From a checkpoint of a small transformer trained on Wikipedia.
Size: 8 layers, 5 heads of 32, MLP 640 GELU.
Architecture: LayerNorm before each block, learned positions, biases.
Each number is 500 + 40 x the weight over its row's rms, rounded and kept within 0 to 999. Layers, rows and columns count from 0. Numbers have three digits each. The size before them is the row's rms in percent of the matrix's.

# down: layer 2 MLP down (transposed), 640x160, rms 0.107, rows 143-162, columns 0-159
# up: layer 2 MLP up, 640x160, rms 0.139, rows 144-163, columns 0-159
down143 103:517455517504479465491533413441518532501481432578530508513567495521493462490482392454535510481478529512525513486405516523499502469512518510510533487438584509521503563492517437511485491484515533511622525500494453480587506487583519457464537485504534460544551524485550509436603552510539469460470530450520493546424430436488492502539588529500506528486458459427467490447515483525452444544564472536534431446477518503524498506526526505492507556454548447490491468501505461488568486498424499
up144 097:498481390503486535528542393546485531515505499495482490476507532506562506551512525497555502445453440475435493551489458521567582607459486524538461503439466480510431481610525457513516532525460543500528499489495473461499491478499525553497551485535505501537524478481536435462503480521511498546518481494524535449516496437527537551539433457529553497517491533409531501508503528527585512468464522562517435555475547454494539474534457449456487461418471529442434511501541545488489475508608547
down144 096:505453571461502470511447503439537518585523540427488448528510461503492448464465525579473487566468559433480507601500469503486506538473547470508526548551486486468492534512519514467480490524473511535438533528542496519510420461550458438527488447519484478573450477490523497492428533493559482500569518478448467452527486432560553544444508447487518496465513449506505527477526526486514524538540555499554494473583472587517520508469517527636449546472495478545520491436522541554544555520437513
up145 093:452508509499548541518485467465433474533417511444406422432487537446496451436462554525516576443526461474464564486475510540533442430498506483489502433536439508508541499484511407480524439568510531510476490546535474497523532496506490520531549501486559508501483522477479554511534496483549423493469463507538509486553478568423484401495459427504561510506468552505541431558462486482507487472499463530512551541425475474568509586440512506512477531506476502474489484491440437535517493545561548
down145 092:539465522415415542516488540419528519533504525569506502508512498521549484580557588531437481515475529508505495492576554507471470504486505491587517438515505524495512540451507515559464469455596499426533509516443537458465421509515522483461491491527508501470512532432507445481534491521530515456518532428502491529493526509468521441428498568489412504513482435459396538527406458445516547435479520460491538435533579497508521492423518480515565475471530534511530473519476490519474517545518467
up146 103:490514477506544504493541487421521527503455541486503510386543438504458483424525506467449468538541503544451495481464522516480435524539496469563441460470529563483509476434543511540534477502462430623537543538507520494544456445500491521472427556566413456551444564500510500578510456522461503482511494456468532584519476484502467456453462558453529515478475482517491524563492485481567524476509474429458505477569593525477516484531506482487475477542467455514492517549471472493577553543549476
down146 100:482563498449461470424504492455504434493528531536535509524514444513532515530489540462492530479507444504471423547538529536484505485479462543478521485506434458490541492521477445503530516516535496595454571478449487489493563501518496501569473494529457509458498476453542498503487578510497464455382553531484496406566476463420513553490460478548511420467555426492564464531523500546545395507505464520512527440541450496473488525491494584484544560479479489437537454439531525472475536486424552
up147 095:476551413481424434530463448471490457548549519548506431503538478479508464502445500557462513526472480532486528574453538553498534480512506530427492491456566529466601526490512506529540457425533481504510537426556520553544544448549510472563466503528506485475527543521443463497451520517489498533518479550534518481494556500491473443517437495493529511488547493434533480572483521538574432537534480464553511454497513459507473384472488465496479523456502582519533531538527509584584507552435497
down147 094:483446500599491443499468455526582500441481516461511548570463510491486520473497533546429576502481448494477501442471534545508574481520505510477466551479528504508562511481562443471516470482491551521466379480481518517533514489445470462513517543477529489438504487441502460528443514454489437451509471528517530441537543483509506546502502500594426468537492557491479495467530403540462472431546573509442458544533450521509487526620448471509540473446481504475515437481496492480448499440502457
up148 099:442518560534428524524539476545490489430392576444466524438511413467501486478449518499619434436503565485423486483443507528566544565432474514459551470483479533471556490473478463488593527442477474489496565471500521451522486574526511481478550540500471493475465552456485553544554486539515554506457530445548512537505407471506475461479479489563485484487483532525449506495543539491537517483534472476466464476514470509470472444436481500483440504525468476461500523484534510524474537545447539
down148 097:420490529430505488575548471485552455495561503495499443538505522528508529485471493471395488503510538464473551486561486533539465497487521551497487409497499443531446491478520504423543441562528468481473422513512385505516550463420491475532469472547534503496494501542569564501545542562479515471588548519450512558514474484496498535464469453454472484523475442456502462457560481528522479534531529476515485534507446493475559526474468526503466453429512614584515522487463510471538472545454456
up149 084:544566488442477526519456429480455532441473577601511552477538536510460491490498474498509451456566527464477460489480544476538414438518465531469517503537495502503477464487509521509507535487522486433493525534533464514551496490493553514433564485473497537558596418507498501491495534482492489447517536481516426515514501516517554510479397468542448529494505491432492518517483482509488450448494485567561570507456428492566589502495439548468460495535557447427445503461474571458514455470525419
down149 082:449543487432516579484520504500507434509500477489458455478453453532547525565477484413494538500467511468499480566469485461455503498523495559488488501513509479456522477499494572529529577498614500504518468524537505508537488494530439424569422399472462462482426525471528599490448431461514460477467468453486571506456524502488432534555444479462511512430496496517457490491508484562518483583448449434490412550439466503505485571479519484533470531459483489543551498500472526538532493443506490
up150 100:513532504467488459530483470559500445472472531493518461519459516529472581537512501437453494534502532459517466499427546539487533477501531529519427431519564490491501508448449450459577523538474573446459516575484501514456526409464542452448528444526484574477499502481523503622467481459535555465544511544523505525495524479519533541573482452589488470488577537536501480519495522495565494544471520563592537504537478507512482489425481539534496458586491487564524517410478491534484475516467439
down150 101:471478443476490508480500496539507489559485433502488409438505492490465510539501455477469533447526551499481507523445519469437448530529574481553512547495526534507455511510509507483499420481548450533489497452556415491475418568503459491593476521551513513522508521542523456476529536506554506528595469437400527522551522561496483523475536463417475473507454434405544481448488506523479501523445490529499526583453451444505468449513474505545537457428562451490537579512492539540523556488497502
up151 106:523503521511523418463450455470480501525556587547549441551509486438451552490436466487532521518576458470460440546511463516588472489563521391536462464476478530485502482462448517523537460548457535506447543506487489463474513499477511450540477554539428450517485438513537514504453484531518504533457453443441481508480496493458496508475525577496546393506480567494553492407548455504571472456462438542567502485501545494469471504491482455495493510517529497536552548510520504467511571447459566
down151 096:497487480469432496487497522476541461517569517553596396470509468560499490518524476501479485472462498520523493480518452459538482562534543491485476469499489524415522514502526460443535531506457449534482541520476509445525455506535507441583450491471529593509451496466448452511505577564523478507436528478453480461480503563494445475530466572493561440497485588532483510521589489452461457495614533582515513463461493489516521557559472500472520483516478524534514565488497530485463612496441510
up152 086:541482357490521484446513534535442482463467494519573454495583481581517540547608464472493530464481479481553528559505476537541472504511469506592511526422465506435478472452479550488511443567488491463459510454489486498419486496497477493462492460444474466486486505503486520468489497502472545376516498536500500506546587512500458464565571550537547535443546421549504515525509509500576465515450459529494458570502501539488476487508513507447532486472460499505580500462470466523481466519483542
down152 097:408432501498521482441504451467470515496564505496464462475521475435485502529570493468574508488551445457550569436505527499364482469476535489475463439483575566462478544502497497467489621515463417449475551433491440465520443501546469485521474482472494468530542508546502437440486487482547494469514487550493478517460465480459420503512526489516443526479490461490463486482448449505483569435502516486447499465506482542497493554539474521507495524499573497513543557515459510479428537467416463
up153 086:425536506474483518494480462469513477441597509524518541454538493497435488547499573552498475508564535533452465453500501527537470493533546532490523439455434491499483592525590474489524482488498487548497508525499549489478462478454481509503454458467534446522479473452549486460493473577571392483582522487542548567509441570514468487450507483531541543586511507505605478473527509549528494500505563423536472438539441447549566472527478467515490503505532467507484438476527483532550491504546565
down153 089:501465487513514464474495524461477534501457442427449503493487421491512456539543509446504558419505483475387483513489510581508526472414540499546420565544523444429540569474429505508521526531493553442484460400508358531574487498491494561461472537476483456531549521493492458499497487538500466507447521467511518533463495507464475527504521481483395496523470507542482500455479531491505503564480455539569524504546485527490558449481555501473506461499528500521489469484480511610516482505520436
up154 085:531530434575425493537489503513429542509502442558474476526448518445568504479515426508520372456470423483486522489498487459463527497548517485474500528490491478502515516538409494421511563499495512523589520424536545438429525425554489448575481484475476489470465480510577560512567487453557493507470553468492550481489522554508547493503461547507540493512548470483501468521505481508497479422498498472425485540485515498483507501462429531480439448480485519512545503472451464425488498570561548
down154 109:538563476416518565545524564504544481472462523556508458435510489517516503510509458529527552477493537493442538474517386452477456540491542498542523554513483528533489464492439574462472492453483487438500428540493494480484488518554473522508515614478538461443521476498495469457576553452447477550460430533532521455486492493474473507479477497572488518460557507488584523528503521447534541454501519495485468445494519471532460511473482438497463498567569574572521428405503525442451508465475447
up155 099:539599531414507496537490493549563626474516536474514464447526495543507469516386483492475481548502496461440494515514499528502468540509548513448472453429500532458460583492508513543530514487455480388470485505488488472498521474460462474476500474511489496474527420525502509495427492464533537529559585528475475492530577518490461470540488563579581467456530494457534509505477541541503514542508511571547490450457542472510535506481465528461456535466505439476514527537487416408531479452540513
down155 104:539439540496515534460572500463496539502516512539471548500479478562479411499578438510494493481500564519464477509492566427496419504509518496456546548641479531510458540467500498570498480496536466474519464464473469506501518457453491498467418500428494509433497462483504490492507513437490581535507501485442513529486550453480474516531557514533480502502448536458488543543492555470478466455447445487501498535428556487510516439459591493440501494559489423572412515442509488436547474526494557
up156 108:430492533546537470556476433499527437425579527517493450557555488515491491478489458492479496523502468535482448500443480450512433424493545511536515500502461484555504554527549549460468499515471505490491479484514509518442511480423523469525484486471558415449554475588502483540409512514483499477496502463471473552467443560454542492506604515448483503531530548532522475502530544548456571493533521448471543554522509498524476558473502481458495603572449529510557459491487596525553532460469574
down156 104:520415435466528534419442483476539531418533495427422519484538544514467446558481530522518567485501563515501551444478526507533547544518456464512470496497530476445481488490487463431438485494488494564529445489446511542536506576448469498516475572541474463484475482406532502543501519550576488452553499445523514472465452512545514501493397550501541509536543440494452539505561504470468481448556479502522546545485532514481502465467456569504556522482513536486540526438564517491543410462543499
up157 107:482494424541493500472542530456513451444473535479511508498444472433469462470471484534509492513510443451501436459469529519558455571454472542474474506562531500513504574505509513472528461502487475498452563540499459528443604501389428501455550448449529477478517604539457508519469499536468462507527526571469553448565430473507470469478475434491480563527515572513501534492537522542551504512493469536458513449479523497591579492499472471526566552504495487467482477445488483541563588494489553
down157 102:512404427444441520535439524474532561523449421518484469486484494533485481498514530552564453521478462590492488465528473465527487478488622548499474476526539502489466489497504425508503526492467521515496497518433480484477488447457497467522502484454506457526483424499471421471473425468531514496519516471512444520499469425588464429460479504445480447537546532531489563541577557465546500539501437475515454607577510513507499476469458517492477580524530521431493528496435498548530455501501459
up158 106:487520453477559440457507509415516485473540508539616499515579550507437467526536503525443481495392474478499473431399502491531454475473516494559460500443538544545504493484563472497469487488536418433574548505472528515543440419422509525557514440497484428446523515456447510552595478491477602540465508509517509543529530479470439519503443495452515481508496525522510514512505561518517529468491575531489469457521460424517459490503461547474519502484478506489492526470546519529491506474464540
down158 108:563508537494455530509436474514562473562577468481529465488467514491451464461505479504481526442472502566528511515566473466474479555586511518532568559501512589498479562502506489426505496498458543518492539584464549509474577469479434486452528530434551517530408521478478534489543509473502499477501500536467558521512474562550490481513480542460579503527491513501528546535468438450542484533530543543470528502535507403479557546503477521539474555485505440511470450442580477473493529497555375
up159 096:536518454480506482475466526467427476506525529498465634495502475475501451521535480466569569507549468522512513470547502518478554522508502546500504534500523464444497514507537482493502501526481483479502532479435555457544531465581529514570464554497560520524491514569444530452589517505505511534577424488473516527473538431539424505477461515467465514502495543493500480472434541478521526524522555452528458445516397517460464535503485472500489433477441545492587457520583436477560457620477520
down159 091:500477469532438512525493470519461573425399466467527508565440501531541449442454491532479480545586566389469500484497506532518564539538523543463491514478545498534476480527468510418512535442515548505483501512491530522494552516479514497443436569509554466488479436483496465488473405612492447453468537502552512499443519456500486457454432457473521535469483495467464511500563445570497451468565447497470499453536487424535529486496482537514467484502445465539516500459440537532492547469444495
up160 106:521507463514510474451490441505440484503404490549553490531510484445445475445530479451496520556485435551466457500519431486533486523543506557486555510537548497581526548458506501491447493449519508517478520599507459506493500500533498524457446494423549459484535525530460484471493573507586569538568482583503531522489526516557517459477524462473505442531516443503471523510497405476525513541482496484458461537487470483493496506559443501406492576530540428492491540461480502473592501602432540
down160 114:568471557491506522523530518416524460444533516535448560509543476490518550538484349445527464436497523462480556506550560471495485474526531458549483543572542396503518521522518435492575543481490489460522524475516464474540547496474474489464469453513520427480557433493450464487479425470512568535527487527519526538485527506490499464547582510494477413474521487538450499464411547502445570494515496564506517453473512434555525520513471491551526470513490524476474477490436466480537486570517479
up161 102:470486468506509473542537591564478564474512545484544415520487464531478515561456437496514527430513406570489450454486459502448461500434446512568470547540501522466631485500479472514474467446422555506442503401511508483480514531502557502565507523548497517458528483468495480492464544503527448501533478568457549520449468519480545470464427481527575460463468460515495571575554486535522497483480480461566523495490559511465507471522566498499486517538540465480437510530564541503539502480504484
down161 095:507470504501529569442418460521475507565503530506534570432551523513548491482476498460527479531493572576530483451495514422413556534560556489504479489473449536489541535498486490453491430467544468553452479557527485546463463497479538492537516437463556471509542515546536508532498578469449524523461467422490491557504496540537515504551518432402543508483463524515515548493486514496532549501498449502449589492527461540537480547492458468510475505521601464429524441521475538495606471491532542
up162 089:534505556506507532501506477455495532524495498487535557492530465533540502497453479458457548482524536525505522499512496572529422540507470501488550503523444555463496455440466531525496519505463459483543545438584490551509433435482538454500559461487601511431506569565537542530472434509448502488495533531558470530522508487537449410570492497511476523485499448543578458469500572509453525526381435434569472553485516477450527481514496503434530522523530491460546500474517433496426586527465507
down162 095:522537520514480489478479518460494402491507511532560492489495436449507434528442452434562525504480517502497501506581458491416452518551478545539480522525492484431542506491502544479520556514503502477501464567535483495530519467531470538453472579483507481544422416498546442431514483399473568493508527454505504512519505477467427489460483493476466468478561525514502509395510500508511511594501615484549516468540443518524530519439528511396494462540513545501576529483491508440521462487443454
up163 099:508500480524525543473467576530444510544494470572564501522477492508362494490541520564512533499506484525481541504467511506627427488525421546491514521464504512469496520547551520491486524454545494506480462456530492524497473490419491489473515492483462495564529423519479549520454534562436520500499438489503482493525555561509502508479523466441525586582530501471427548560499509442492518520448476518460460463449454415450515534507501475512487435404530453551551490471434521507498538573523527